config = dict(
    norm_eps=1e-05,
    init_std_down=0.0229,
    optimizer='soap_variant',
    beta1=0.95,
    doc_mask=True,
)
Each number is 500 + 25 x the weight over its row's rms, rounded and kept within 0 to 999. Layers, rows and columns count from 0. Numbers have three digits each. The size before them is the row's rms in percent of the matrix's.

# layer 4 MLP gate, 320x160, rms 0.0687, rows 21-78, columns 80-159
105:518559494501508511496549527538480526513512498464510521487510496497466525500509487496527536505484484493476494529510468492472493544533480534480539513503494470488489463494525523496490520553491497474504487511526494443508507477518547515534507464
103:505541526469518517507487486448517500487459520466537490486477479504509458500495479502523497508506475547481525516483499512477521532487515494488553523501473500494524479510469463453501489470504503519478477494463501513535514517535516493493491522
097:514491460494515512489494472527494476522506512506514530484426505520494527466502466528466510520479523509469431535517490478479495481472500511468522495562504508460499535492523508504496477510514505477451546445459540455474502513477463500488473517
072:520493521459433488493498463468519475486525450484491480481513486460476502489512484524443524494545526531485512451532531525553483553510468457497499514464505481496515521537486488483519507498508539523517557526492477468512500496492490517520511499
082:518492455479494529499492505498507457486512514474497482497479509506511500520525519576509519477471530515512488479508502495466524529480483479536471455504489450475517538512469463517490509494497460511464533481502511468470492556488522509531501521
105:536504475487487508504517499515537545537519504466497501513507499499512507508527496534514517487529503498462506471503477482488464497494485520498463453505495455495519471471514485529511465468463544499522584463470457489531501454495491511508484518
106:490475499536544549504477483452520515530493513534487490506482513447459504470566478515527478535534465529460502473483534494483533491479501476533517510487451475529468479483502450494506521511512496507503518517484537467483531537483505492480506467
092:499508510520542525496502494476490488485524486558507519528517479474489492498529486499472501507491497576452540497466486492511522517497523515535540495537450502542523516472524514504516509498489502496507529522488498492521535531478473471522487491
110:525513518478480502510496504464510519466526528509504496520512478502453487519519508483509491459548479476471531525508471428516547551535506503510533477533518540488540439482497495515522506506502525483514479516529496483494530491520483484539496524
105:471509499518496515492506520467515499571471487522535488463487499534520495472496540498528501493501493510485482474511516503436481524533499498496521485465499515478526510492516459473507530500469465517483482479484542532542476487465494445541533484
103:526544497503472448484549489468499505566493530494520513522518481519477493486506530507470520501459481467486479524503496480487541519477494503546522484518491524442515455493499543505520466508504505471482509526478475488485495495509505503537461578
104:505499519476558491537501490525488542498512512493473545559535458511505493483505496497507483521496502525453528517525498480525501506526488520507502529529464469506534508492471470534540517493509471507481566534513516493507479475491510425513477500
114:484507524490505518498491469464507539528485537516475510520488471476497503492539482499511503471509474545491561514529472531442514477484441511452494497475476464486556485485499506489489551505469465479502512460485488492563484510474529447492465514
112:492468508456533497509544534495464491508494523522502519507497525518469445480485509472490473532484480468492452469482508528509513531515481473546460520462475524502481469483525442516537527497498491514550502523500533471480525543474508519490458475
103:516529497502472549500470519508499506493476448463506497476524504541495488483532500471524502534518524552511512502485473437499483505531494486510492512517481523465490550479551533498540516490508507522475505493475518455498493455505480494494460467
106:531519487542518528510522488497529494497545502497488510471492474471491493483482525523535462481542497546502516509535496561493491493437531498543487503516505528483543501512557488496520550518498546506508476436536503476529477512495488487537504494
108:499512500476519496492500487527497472512478508472514487533470544487488486509457462510499476462501527498478510499502516461468518480499508480503454501480485553475487533471505513463486464518522512540477492504499470491493455516506520489516506535
097:519484483507500509547502517490465483481498456537512489513524538548507518486477462511488534442517548494472508479484496487518541481466509489487476503522534518462527479472550494472546530506505536524481493521512519488465479485490496472482495545
096:497535538515467497498472536435485485530517481533499497488479475515482499498498519505506554490465486539504465511484511528499485503445454459502488512467520519488560527524516503498542475484448541524516462518533540464543492480525509485509482480
106:505523499511499538514491512505523516519478541533501501506526491510469521504478514474494501514495506499491487506524509522487485511490478500517488520520509472494552467497514476519492469473497558508508472513545509484470503472480488556490474494
101:512512428516523500517490465526511511507491505506503529479469531500534485496481481467540439540503521504511469503491547526499530511491495494483486469460521512453497526540476518500495462487519508478483528528488476467502461484499528477535462502
105:491458489505510444500527500496569518487467540496482456536522481505470548466495491487502518514501500492502491493522473496480523537453504500500515521484473514522489490494499534487490451489455486511498496448492469502533477489481461533540483481
093:507532491528490491475485512511513520527498528454486517509468511541457464493475483490538547506530468499467467558463516513533514471489467477488527517502497501518508469506494512457508504481456479515509531508512471497478490457445497492508472508
102:493507489502512508527491490478476510495495483509501477528458519489461549534512491486529494465482523480483498486479515557523499543510459502479522460512493514461540486493479507479486538515491459471474484492488525479556483468490496513513455519
103:490462525500508518505478482533488481533493503506518534490506514516537487515513461479523463504475518483486505468538487516486455496532479482490545466526533463507527507480527489512526546447483501477490507493482509515483469526486475502490470509
089:522489500484484524492505484462525519500496521488493503514462490488477462515480543497473500494476544498468501493517473469519501528496483545485495482508500477524501482488469558526494494458499456526505525449520525468514499548478512504517482488
094:516533522452496513499515508433504462489512541447502548516504500530477529469489515506483479513503504500481481496477547458495462494469515465490458491481515496489488491528528502485488531526483483506476505504508525478461491481557503496523459553
107:521469496467509481524532461495519459517533512450478543524476505522513519492512505502479488481513514493498481527486503510456520511506526458498466450523502474502505534539507499465453498519477558455562491516483512485464522499535467540476483523
105:471464515490522496498493506486470447466527501538522553481460485445507485522514495481513507517532517502577465533504488500472516495479495495516516531496519484539520506512548469491497520516514449494523472498491542502466484552513474459513489480
082:511489521483507490440530507505500513502501502519461504483519503473467495462501460500559512482508488544494498520487493510471513510553504541500478519506552486483485501487517507485480493466504523506526532507509466491516469493508476477527439470
099:561510510498501483545518487471507496506534515506537508466479558527514511525496539498498482475536453515533475512467441487498475511501474517533466546503455461517541459490504508527492500475489502487495500517467479464519465505514496477522477474
091:528515502467504483475486495488529532523518553487500528503499482498536519493511488504480480466516525482521491494480483480478466538460501505508516520502471519472522477482517498466542492506454480547527500525542521508507537536461456512506486462
094:481541530467496454533489488476507485480445469478495489461564510494545480491500475538510478523503492505546516493489491516519490537458539499529499458525520533461474500498480498435513513502470471525476470515494536469480494503518497490561505467
095:522468508467486537498480509495470508522516477521510483477481512462447488491519498520523517472547560466492492498478497505516463490508504467505454510504500452426537479503530524482497497499527472491447521495479505506511504520466566492490540542
076:486502491516496478496496502448455477507530513495511513525474502533502473496519484501550520494461498553511515432491496516481529480489525482470511506457534506508511520521491459514526495547475509510443458493542484531513525492528499489491522511
111:500469509467555502531536514455529498495496481526481473501536468538519481468517550474478471484480481490494483504499501502532538519471492511528535516505459520514516485486485471515519528532498522554471459509512495504495519512510536505487468486
097:503530464473507484457485455507471492487537508515445512540482498508523508455506481472450501506481490461479505507518463540528494494520506459529513514485476487490534472494516451493506530490475500485464508475449511482526472539531518533511476507
101:506497523486532497451470470502452507479517468483518548517464486506532473518516491451475495520514510473509485478486513515510536505483496522524521462493513507539485553487487482522487493469510446502507498504443488513545479471473507464482467549
104:497452534496508504515504485545488486508509522475496479519524524504488475494505525530501510479502513493458505504517470528528523510495455528468539447475490495474498512504530498526523507461475510502465559526462496497497526501517531499488513492
083:515569495475489532500468550505478529530466506492535486503494508447479517476541479487515483502473492528555531503512511463514477490508481491498509496538540489497540484482532471504467498516510508500460475521557509466490516478479493522511535443
105:539510446474539565515506515466494429505509544522497490498515501523457488456516489493505493549521509504518553477465485530522482509504543473482489461538449530519494487471513483510502505540514539473533507459482479450505490485493518506460521501
108:502538513504515488506468517484510513474538554511539449490512517494491476471492494456511544476474529533518546499518507536496435504504512475501507503527510499479504531492536490424549503486501532481498492497523486505493462530548474502536511500
094:465509534458474526506445497481535504501500523483490520473537465521464502517526513525554546493501504445500507470500515494502505520473461498520494511488511455548508493536529492472526503454464478553502511536499527467502474515532494475502509515
101:489510513504470497524521479491543479509485534470521466531510504490502503510522505490505481476536448502480503482500517515462503455470496483506485500491489548477477492487522473544500482487523496545432529473490480507465476480476496482484506508
116:525530545461520516534466480457482493493470469497519486471500545528498511530468481526487495520458507530464522509551476483502476545506480467473513475517483521511481500516508507523514564504496491508481467541494468488480487467500519470497491488
102:511487514512524493501498481497510507493472518529541530510501475491472462471529494473445511463490495497480481554492468490500490481500484522517472474490473515524514497485515515518540500505498482509450476518487514475510537523451536498491478463
102:538500497507509441577468499496509496474491536488519483518486483513465477508528502487499451526526497516499511534533486501505522489527469484495513473528505505500507511480490531530544514479506482523463540448480485495527524469555501494492446508
110:517547473524512497505464495520485512496489530480505547507505524526492446528477474520497488511487519454494477488534505497522475524474508526465500543499470552477506495485494478472511470495518504521498510513498479495495443479461515496486530469
104:505524518517537471491489493457487490480481496464480476506483477508463507493554547550479504531519512538453520470511464502476458521526467498521467514488484556483489533486499462511528526479485490518483564450482484512526451511483470453462515503
107:490513467482556454517472467480514502524487516499434525511450511513514543500452518451482507494472529509509488558547514502491522527489517524523477511526487524488506531458526455496520526549485499535504546532517516443479544508446511523504478520
073:507476514476479505528489535540468506495541486499498428513518520487493491470459478484471458478519513519547466439468498503489521488505529535481494491517555491486497500492521464478503480580512492510480517516496468508470505488521510495461561551
102:524516518504494501530489484488512489535452493495508489539495517505484471476510472476481506493515522489488453490484486510531485532553507499543491513489494492456481486445517476529472512513534529469545558498533474496550547495504476485473528480
094:527434487530548505477529495459512471504468529524479505533455507523484470518470527491498488502482511516538511486520527514502510501527487458493513567508496500510480467509554545502505524475480489487487483514472492475491486508481486503460506509
107:483522489522494524496499441510510459512518555522531503523482511511479513470481519489486529477457522503524473521470465474520509517512504475502546523508496481485510505447486524478447506444478499509465481488497525501497485526488506481498490489
105:489484482491503504468506522496491514496502455516506521472467479529506450470502529497507519552553451464492482510540507539474483563498468489492558524487485484462509514495548524502509505501500479482501485512492529510547470496528480519504463529
109:513474469519459506515533484499528541492505523512502517533557488533502479460518467568544493462510499492472496495505466461511531531504503496475506497536475513498517513502485519451561523504491520460548493486488521498493482444452513463516468519
092:466559515508514492563526489506510461473492515510515504496500488489447497516486495484503504494501462525497508489519496514496491482520494490498513490541503518532551475481530508432551510459537559518493467487525464484467525472514473506510505503
106:482487501515516456504516516465484480497501535474540501479498449493491497519492457476519505453478485498483475505521453540463459498504454493534508506524455527499515530516478462480503518528476455519502465462540528484506467511547491487528535507
# layer 4 MLP up, 320x160, rms 0.0697, rows 21-78, columns 80-159
112:510474515493497480481530500514548534538530541500505506520471490540481471523479565517515501542531495516506500515536528482510542527483527489550550500461472532519480510501479541515504553541476496523521491515469550524503484527465480486482537511
102:493515486487470526478513472517462511507520486477501450494485469489457464514456526484495541507518547507480472526520508484491457518504517467480465484491493501487511451485546525504483498500535539489542495438484473487494496541506553488517499472
091:504472460518474530502489543525507508463461502515503484522528456464510477512513489527483490516489511529511507522523507528531527504513536478533509487472498473489481512495508496514511515501518479487499508524518489488506529471484481476474502476
074:513474484507528466495519483491500504509429452500508513498497511556537502491481467502526496507478534502508510512511526523519501505486508551553469511506473514507534550501423488442534516506504475516449504540508486508501526525505483468458525511
076:506496495495471486540472501506517495491464498495526506488444480499545475525529475499526527543501500509522455509510498490492461529553510485486541491493496473475495480473515501531484507534522510508462468472534542511506511453537502471509496455
112:486477552533507527462517485509535506451491529538525552511482525518485470487482486481451457502521472526519523485478500507509486521485535478476491545483532496442491536504541518500473526490478498497510455454514477530470479560468510533519515477
101:535451504453536549497542474493473469502487466486507518481518488536485504459503498510472499496487517471496528528490519473533470499519549453549470461480490514505457501471491498493487492484510537475509522516476509511507528469513487520476515512
090:477521469480471487471474479495487491525523466443533511529498525515471512433551482515520517512483485516504482561491532536546501501516500508510502522478548478496525510484513478503530497532470483474474457499497490483506508474482477471490477513
110:504471474468515528486486442519501504484504489499511489491512482508517504562489474504480547482483503461500525510502482508483536516498495512509497541455508456503519528479465492508476447485472470518502504495477497521483456476495502515488509457
102:485472524488539513499512514475532443522496465516550538492506513512487491511527535488503488513504509484495467490484479471495485487513508466484505489511462483514531455479492528477520539505513488529477475542470526524532480478514467494531523503
105:555490518513531522500451539502457480521509542471522495509490523513502464517481488506501524555524492525484502498532515498530490527466499527528526513493458503481458515520495535504492465526491491472459525535493509507493505508517491524523528566
106:517521535495556490525500518499520503465470517560513523484535524561481524569551497532489476509496470492510494480464502506512526525517492499493487480524467469518489513475542530496479483475494522510486494438548511464463477499457497473499503512
115:500530498477547446476503451510468508492517498453500515536539514542492487492528495494496552495525518473472518504502487513473477482497489535520546516504489554494488508482518503536521497525534523491505509515489489512489524541468514545493506518
112:540547511483499499496515527480471464524533555471501538532502506514470532509469487500553498507491479482474547460506520527468530541508509458516462512514516468509438504514468513498523485464513465464532501536500497508474491506500517494458528482
102:458472485517524467511502548504511484505502491524465487487537507480501484480530486496513471557485507552497501481484474521519497495463446515491507473547500526516516482509478506488525466486488494471521516545522458512519500443497479486482525497
105:487498504485490534471519497470464521466500502538475514524473512543493496510547466535486523471496461474530499516455457492459483535488481479506482499486514474555542484525455507525506501489500528517532503484474463444480499445534524499490532501
117:481494434487507519485487468452480477494468514521474523481533424474517455500510534498481533523487499489501508514506475491519552496464505482501497489531501486546493467492489508550506490529456488520504528501491481495443472507527493503525522501
100:437503469496490522474475487522540520535489510467523539497531495479528511511489513490479486542516455482492430560480511530524465475492469493477487497477488480459472506507474506523463483493459451493466504516497505510491499509512478509486476474
094:537499537509521520530519542496485513485501457479522498470497512457466525473484503499446512475529505488539466492486522517500529473474518512493548503515487512498532502533501529520467530483478446480509550567492484504484483436516504473466522508
113:493501483515491474532480497478513489496503520554502522485481411526499490538527504507498512536482542449491466523509517529491500486507513521513491494522545513516506496516526509505496520474521485501555497521458515463456505528502489485533500478
107:470506478483491546470476525478488520460532482528537497528523489503536438476489513454498459543514560537485483536461483515490497507472488484497486481519487493488455503494496520512437543467490464495481492516488485487493492484541483499552490484
106:437543528499497525479478498509502459511547455477513500504522474471471472529495498539507532479473495518509539513442550534493525479463521498525521467501519518490485508487510527503529494547532517511510528496442509490449472517477495502481517483
091:497524480510557520480468496427484479519515511450495507505451460533515525513491493519523534533495463513471448534453504483521488478505464440506489511473491479503526547485507513534488526495505486507549506515463515499504505534486533503528498545
109:504516518549490469526531540512480521487491515511507522492458485482533517469439493520504462463524504504526514445462469474508522492508544525491515463488447484493510502514474502570463474478536500525479465521478532492488487509514493504468500474
104:487521484498522475504560513486497504519502456494472456486534505525479524453483512476510534474505489522481516498512515495463488538470461489498477503487516542491512453543499527518510513527502469511519486509482508502523560493471527554505464500
089:502475506480490478502496494432536514490511509502487455506472507481509468448463516460494480474489566526471498469526456472528529521502528522466525500498477497517494463464476517513489503525495472506469556483490495508505469499512489492509500497
090:504511475532515516468478527514474523502490493506515553493538469466555518518507511529468469529522471485494497530515536445509536500515524495492512475488469464501534492487461510464516481521487468533521494508465554519491543458486542489513505458
105:489524514513509510525492497512497527530529479471492475514479522466494520500473545493480522520516484533514462469516509505511479491509486482511514524480469531523483477488513520490504508494523474494467482514514491466495505522515531495446454500
109:506506509476483481516501535528523531480499506524466492506477488522509502491477481531448494498519496462525461502501569505502446486524513487534460488464491476502511473528498464489504507514499530534493529485521510523517515535440525531548548537
083:466463535519488449570526530531523512519489522478522477528465479508450484535506517521505475505477519460532480474502453516539501504498485455499503527494501496512468455498541483525521497503467530480505506507493471478436494480547481504523569476
100:489505505492509529466503509499511485499483519460553464484516489517500519509447485514453508498522459503511529524486469531493522478493524463463452456495519461541473498510466508512473458483521516469485523486522497456519458456520455481517504459
093:488488487500523486503507478519474509476543495553548470521502504493559561509510470539542516482493507568513473506504530523471507510485480473549467476517501509461485499530485469506542482505480516492432518484531522460459494452510517488478491515
084:515509474506505478466518499513491526463471526552451475541490511498510442504494487544455516489520558541456497505480484505509477531493484515507499543492501484530506529493499510501479506483518518477501460479486481504502469571493508482489490514
091:515462516482538554512514486487498539530530457516493539451537487504488493518491504509534492528474517502485483530485501488543508540483549486500478493492516502500535481499475506513480533475565519473496508459519490493499492512515506469518485560
073:503497537533481466504474497480495552474493502514457546493481486507521489492537457513493526514495508510537538478568477507525512499509493500504509471513504500567489522493503476483564496496490504507477502485503514505532522527478499421514533468
109:468476499512490439505498493472523548486470480482531496506489500499541553528518497463496482496528540484523538492496488550508495505525536480487504505532497456430523500518518483508467466499513501517486549494527500490503465506530521493520502483
089:485524491513490517549512552500487479526497533484526463518501469472484508525510506491548440532543500522523504474506522519451451504512485505485544533489503476515470526479476518519520487502499508499537536512482498538489479532504481519510509503
098:475487468483531493491477529483483485506475528573491478499488457488527556499491500465488504510521488508488489512499539487523518500501542527510490474494468501503541538516541522459475493533515522505539467461531506506527493535488472533501502509
093:517494525463495486470539505444488501507463492467522495478521468502500511513509468494457539504545493492508486508501539491479498536501555457538482517504510521489487486501513542497479506529562483484508506495535531491530516480455455496514500498
073:539517516500502537504498461531486447527490494511533485485575503537500505526453497477538504513477488472508538498472502443486486505492527514518495523507502475533503479540484502475534469504547505488463548478529499485530503511482502491527535481
117:524483469471528536509520539479461480529541494528487509487482535464487533537521494512496502573570517519494507509513460439526524511518536494520465471531472524468480505468509524503513508550487485496519493469504474483498520496504473508539501507
112:535475486448487510520498499524486486506477482492484498496514501520495490485493495527470446518469489481463544497526529483497484511488517495479494462490486474504472505501458524486478485506478468517516517499547489520482497526511536505472489501
087:499499521502452481506514492476447493515522517467439503532506481515467508538453530514483497500531512518486457495494485475535487527552492522493495527507497469509480511494483510496453511485540513516553562503495492458524497455499493468546495486
106:477517512470506508501503483453536511475517517507491462540508499453458537480503479492526500488538487496472506508471511521505483483470505517528517514537507527511465511499543513473504501499469500539461467464441484499535486471471493512513528442
112:536425500502516468470477498452493509466497492479464537483479512514520521515505487485494524501541466476495503496443506522507509501511478509536499531513522495481514473485503476486459537476488482490515476482481525467462492535491446498518442473
104:507496515473489517498481494520500502470496521464525502505492513523505479480484456483537544496504494477514522459495515492459498487507518500473519498510558484471478448541491491473513525520520530488446497481500480542532506515516460462519486494
104:514505524507482491484499494475457478476508496544461511507506465534506533501508491486505463519532502476508503454502541501498492499482532466485482518505513492449513540480533474491457497503478505511527501506503517483463503514488508526535501460
118:417483513477518513496521483545507485510528465526514500493491523478524531475502536491459485519507516523480519488522442474526492471524468500562504513483487528480508546463509497532518496522484483514448462524507557499483491484500482508549494532
104:492496444514459533506534442456533526493458454504494528464476546504522443479464530475466441487487472522536488493506516539523489514508505491488470488526505474505538498529483496536486505524536483518498506505457511510514513486469464495493480516
110:519513483484564506499492476526517500492487493502526497499498496463492480486472502519496517499480498491482512518511520493507494533527497533495526477547518484490502508504511477523496482516490555527539560478465495493510515485507477547491545485
073:522472507504456483467491523518503522517529503504505524549505510540506539524497495493484484502459501461474532555525523505566482502545460506490488511523498487516490512477501524538561535475509464498496538482477519532557528499507485508518457499
107:540479456513508473488440469488491548502521508510467514467502495509474464487526531531476505489512523543499514514445495502510495495520507484491491491487494484503455500508459480472471467478526485478505428520518510501482488501525494466505497506
090:528494547474497511452513505577465467561492454478471486479478473520508540472500503530481495478482481457508544484507531504495504507510481509500528497483483545507451466492536514526485518505487494502495499555498476472511480520504530471467468491
111:497505546548496479503508536497506496514504507447489499542517486556505500520514541526494466539504513493486464505524522461483529473502483537451507530500525473496536450471503493491476498493538479502495540505499466471528509503453525493496516520
111:531488482485444517517511467485510479489501493484526518533485519527492498498468521501546495519526494481531508543502503522505489458482522530472534439525552518499497506557553506525485496512510517518482484504531509504530475507498486503489478464
110:460504484489482513536477525479549512539482466520487533478516523508507522519472516450482485491488510514503496470469469525472474501527477486486509488502508478503496495479523498481483546519501506530542472497494492494478505532482469542483464470
089:526449529507494493510443488504456493482485506494491537518524494536514488467515479518442486458465467494544480520511547514493527480511511509509485466483498553485499521481497505490506484498478470547474498482520498507486513434502469503476503490
105:536493493490484533488531568490517471471510502496504521458480470535432446472495525499494473498483510484504513494508481520465515496477491498479485548527499510500504496546440494496539504542495442509480489480524499491563498498531474453541513504
# layer 4 MLP down (transposed), 320x160, rms 0.0677, rows 21-77, columns 80-159
095:504509459495486482512423506466491504536510535488507506501515525570422492507486491449492498517538540530475476458444467507506523507494508503508512504510520515489473494491515461525472472491463480490500498511504517483460485495476515509496527506
103:491546509492505503463516525467521482492506490498483507502541531509508559516474453502519480535519531518505495502494508534475515469544513524514495468511536497504452507485487535480532489479522515460522507512534499519499458528531510506458499508
094:560515451453534483527538477482514458541532495489500500487508543480474527503492449455478488508504490514454504498528499497528512484519479515496479471569442477538500471528521487487566478516489497463483496512478500511513523466504535469488508483
073:486499510491543512492500490528511491505551551516517492511482531484496486542521520527443526500531518552487458491501452513522487470508461450501483483521559474494526483516519507530455483505526518468507519509509515486487464505552475547511500528
076:502489513501497485503495463514492493545465482513514544516502504493512511470475523493489505532517491534470490492480509522482484487511531516496513498503501489502499519478499498464501492494465464489499509490436546467521482478507512497487501520
100:516479490506470496573476480513514530498502507483519521482488537506533490534516498505480481468472523494510491531494513482495533557552492497524494540517487512525528466463477525522538449506475506545455491449503524507490485464479525526501494483
100:502513491525513486474521501520517479483495497521538500497499564534496540501492492501521495513540540479470446469480450565485482510531476506512470528497492465480523507487475482491503518504452538515498516506489459519510456485492512496490497503
099:511473478492490509498483523511501496490476471533522495511469487510450488517495505461470496476516505558500515511463539475490512476540491466524487458508508521516486490513493519480449537454487509517503492542536497547497511491526517529496481497
110:461522498473506486500488473522514484533503517486485484490520486523490523517537520505531533494544485535495465525471525545490485468499489508516476503480541518529505581521453508506526521475484465499470542495481495512476470461508545503472533455
107:505443488526499498499509523531490459466484527499472504554510503497471485503502476529452474495490521482512527495527455504513494487491448507489449508463481516507493522495522522471528470522489522497529539496498539488483475503532500491500508538
106:509489468494517558488501528497516461535519519508489488513527458514509463462500553510510513466503482509500496495486497499498520523520507522450493528498467502502443438523509502513455477518504494485527454538486535556516541528489520507496509498
112:473509476497521442497500537501502491512502536512493482461507502501494462487429502488480503529485525501478456504474516525453539479492495529457509525514485485485467469478501488498512501517501491516541534478482491508496521499522564461484534497
117:498532479477548520506490561519534477491519457531498483514544533527498484506508472488531491520489467535510545490484553523527456467510560506534503463523503515488438550467527538501474477507487505530502499476472522507495523527502523494507499519
101:472530535499524501454522485549453493490488500524462486517480511502479549519473476519525462486564466487470508475508493502521490510487478499469523483484564457528521520512519499494476489463520511479514510479550490520478524485520473491463506485
101:501470479482498563480513477494501466504506538518442476502508496531493443490483514550523486477461483458522503482477499466507483522499499498523502505494491491496498552512502527532505521524475522469524510487489499516497529505525528475458494469
109:551499500529514489493486517524466512507456491527476519505471468520496532467484456465498542505502516483509498521443505496475488505457520481492505482446488474498499469479528508511518475530485515483485521508538488499520507477497510466500542499
114:505490472474482505514535484531490523547501512511447478431502526499515523487479473506521509492488505494470488544508512500500487521457469498516515494473493485517507505471503455548479498520467459516492483498509519503443489545544525535519487519
099:488523529489515479502489494478494516503515486531504525491488495526515489518509494521523469461527507502542464483490525521473487520499474455532508515463527491487520501490543529483495528477470471499482513475497502490497511525474531420537517465
101:508536481490506489493478494476521468469507494507530474494479464487510483510520517503483502467487516495489482480497523512534487515455481486497453510508500478513524557513524517507530511473443529478521466499520466477478541495503523502461498479
106:468509507485517549470478507484483494487510564493537506535483485487490513503500516522503463494535518557524530535466511465507497506480472475510441512512521557490510489525494467526517507488485501472491508519503529518479489498481506481463470509
104:537505510476532562484493484496566474504467476502494513506473519474483510466527508475503506510499525556510490510469504495483437470477468504536493475533490495507501493461504474484548466528506504506466484511533480509452496528529493512510482518
109:502479528507514488496504500529504473517495526545530503505465498469554510519552475532512511487482512493480523508489521512502483513497493453476456512500502496515526532507515443475529520505467481474524570522497529486550470489510500506495479518
095:451494494474510498519452519516499501530504488511519517540528540488518483538495503507471506534501501543475517457486444496523514521543505490522491533484476516477521505508497526481504500504509547467514491519467496516529508489506533476549505539
106:509503448487491509479540477490487497497515460490503506463466439497466495458464499512515480463505502537486514517512476512497477491518529520427511479512539444501469545464496464515541496487498531461488518490474472484451498505525534493502492492
102:508490496488457505516513483524475522496483503466493507518525501527508474490425478537523514451483491469526501528494506477518484500485481502527522484503452489506456493516489579504476560500487509516537545519455496518520468528532484493476514500
093:468500491537512534508495493530495517489496517489530469468489492524491488487543522516513485497504506555501479472531490504465501463495507492496500516485505497482525508521497564526479536549530499500563459503549475488453500477503465502492450545
095:456482518489447443531521528451507495508509526490504510475511534519480481512563514519471553533523504520489487507466484530536507493508504509508496511478509500476511476491523496492546513542486492506503490498463508485471495468517448488558528513
104:475478533490528456549524495569467512487543497482478491537521446466508481498501485516492472478465484468489546502580495525497501479548516502541527474523471484510479520503504486498516479487512518584533538488505482518491490519471524480460527480
106:474536446500484469518527451488456491486527505483516465490534495521490482518452496523501529489497483517464519535524488519487524510491477496503477463507473455483487477496460523492509503464490473512471498545466464502523478468536511509490476519
085:473468545520496496541478487481500534503487485507491538459501495484546506501507515461467487545489491479484480550503517474436556472496526537514494508507487505514502555498518501481523491494525530509537529498505504475562487505470495487467507466
106:515500502487541491545524548498518519493449496470493475508491537481477465492514547490479511494486443536444462505486528475533481468497527516479503487488462504520480484499467514513516522514512493531477489464522537497513522475516480517523514514
091:475534484513466491498480520486511521507492548460490508493501531502519452491533471466545529507518527529489463487473489520457504462529461498476473496482471492465519522517514546488470498459510465485496466509483457517511498484481531490500498503
096:491476493505528515527489479512529486545544509458533485467522488468483517479483456470520480525528468508492547482500471473519489469450498543507475507516499535483509450512513519483507488521481507530484512515477534462504508540455495519517478526
091:499470521524460495462525527481498479488536532472522470489455521502519551509492476535520505507505520500512478486500472455523483454452447443464553489495501504520467470475546521523520493523488497477501502493508525537483508495501475510476500489
074:448489442481526517453489525527505487496546486498522472490509526500444485492497526533468500480508490550521491478434458481481471499504520474505500450510487471477497505499506508471478479540511495473494528477535484502474507508538511516497484509
106:488476526507501524523525515492517473487475503516537508472529495522510534505549505537472470454503528479527498537509480489492479573552501529465517495475498493543470476503507492488494472484539506468471463487490484533518527518460510496491543513
094:476533460485492497527499506509485459473505518516461496457487492543509509535488502478524504499504481505515501532521508427466473492476498493504458453499532524516520456506551513490504523507509482474480521505505491510509474469460550496473494555
104:516509522468485494587500479521541515505490485464544462491513540530486525547480495560549490523503501488483528485501494528484444545486539456516480516544486496491496505466490503479500502477508517491461500487517480524470504531523502510497546443
099:448478470535540524488462503562464453526548495506464503502533514521500491488491526545507491488500487513488548498508482541529509485507477548490536461478488478491506531544530493509544512470459514501522541489470485501449469484501499509469507470
076:449488499506507524524490535490475538481522481469503487496510525476529472453535508507476526523503485528497539445482509503506506473465503496491466476505473473476478518475499541529520490497498500497518486523527474496438469486505484527511477495
106:476478481518520514468499502519511518477513519504507505464522538497503441482484490498519475498520562487489444519488527520506476490525479507456533485518526473462487501512516484492497505479486508553476456503473468471496493498479456525538516468
113:530508498538485530471510527514505519461423497496495511466494520506484542517494510475491519533467475507522527507501537509456542520456514505517465447501568494486531467523536519459478500498500477457499460527469500508494487520485492527497475538
091:509508501481472504493465517504545496491521467496527542523494515485516488452480505530503478562495530510505490484490539489513480504501460489587461497489515520472482517486533518479533453489483513476446527504487553475542532543496528509477456497
102:467456515488485470461518525492538523501471469505508495471478489512487493527497511503534514535491491506475502484527493476511564565498527499473507537499480512477496484486506470513488531514540492496514453457518522564502498517441486519507514475
118:496509480494470499495504460519492538463500485494522538476514526492467518503471506474514473525482474527531496455527526476558536503489462466477468497500479507495479491562516527522495454466495463501494490481509468477478524488526523510477505504
104:498526498516568452473513519479512514484576529467505498516488486479492509485522469468543562496495495467458479467502512470467489483459494461526526527467523466468520487500505497507513483495520439517526497473534520523509473507497472453488476491
102:485483496474485515471472529503540506547498527542438496429494507475536510506497477469509526501473505466530500487499517508522482493487502489464478503499487484484524535520500475506515491475507486468480522519467515467462473476518475507508500486
113:519476502513513495468494517486531490506523481509481463520500481501530510504509516508561456472468457505495519496489519470529503502458520450503516493528482497454492524478509546489495498518488479485488561471466511502436497536493507480470512496
109:499520482487529471512504459495496512511463473547486496520517512470499540523525444487476515454518527498511519506541507504490501519524537528477537477525570492483501487510512490556445495507492486515489550447505479481544505480486529491499545489
111:442501508536494491462517520486532479490483496480464500513494507484549490490504511473527497536532510499530536517516496501488530523542485501504488488515485522514454504488550492504511512468553505479533511499512498545506462494501495470455523505
068:493492467460506531511511519543490508517504523489531435490501544491475475560511493535482517498475514515501477474484458491522491462513497469506494476489538476454512480505481492506480488521525522492519498475503473528436527502537483555548491503
100:474481489521500477521494480501493478491493482473475497547488495486506485457483435484484475468475526502485483493506465481509504508513483482490489490515495515488471501499501458510489495523525490511490532490503492502502465482539503529492459507
094:520533483462483493514526531481502498488582541465452488509499472497550494516518528483531510516530480535475481464533475527485500527514488517497505485495464541516506515493517506500504464498499472469528443478526466509522494492476475484515491496
110:502481468513552553481480510471507495467503489522491476464500503503496485461470513537497484530514446477483510518526529477529499481520509502519490466494544483504473482501534528530472521484513530474517534492488463545501546537470513523486530490
113:512458450494528499520502479469494503478544536458493471509482503502498446509515518529468476497504477476512469485543501488491477528470475501449512542504518479511531476530518522510544495501537489482458474544504506536498515477484543500463475510
109:557502482522478491561478496519490478538525488505437508489488492505502525544503538481480504471511523465518501496452490503489524509523473508466526468506496492537486532529523539511546519488480515480559511483491493515503539471476490514490502489
094:506517484456480467566533504505470504488511491519507498493524497495458464547525484517499498493528488547455491502471489517491521508529530529529463493502509464462535493504493494540526506507525504500494489488492456444470499460497465478522549504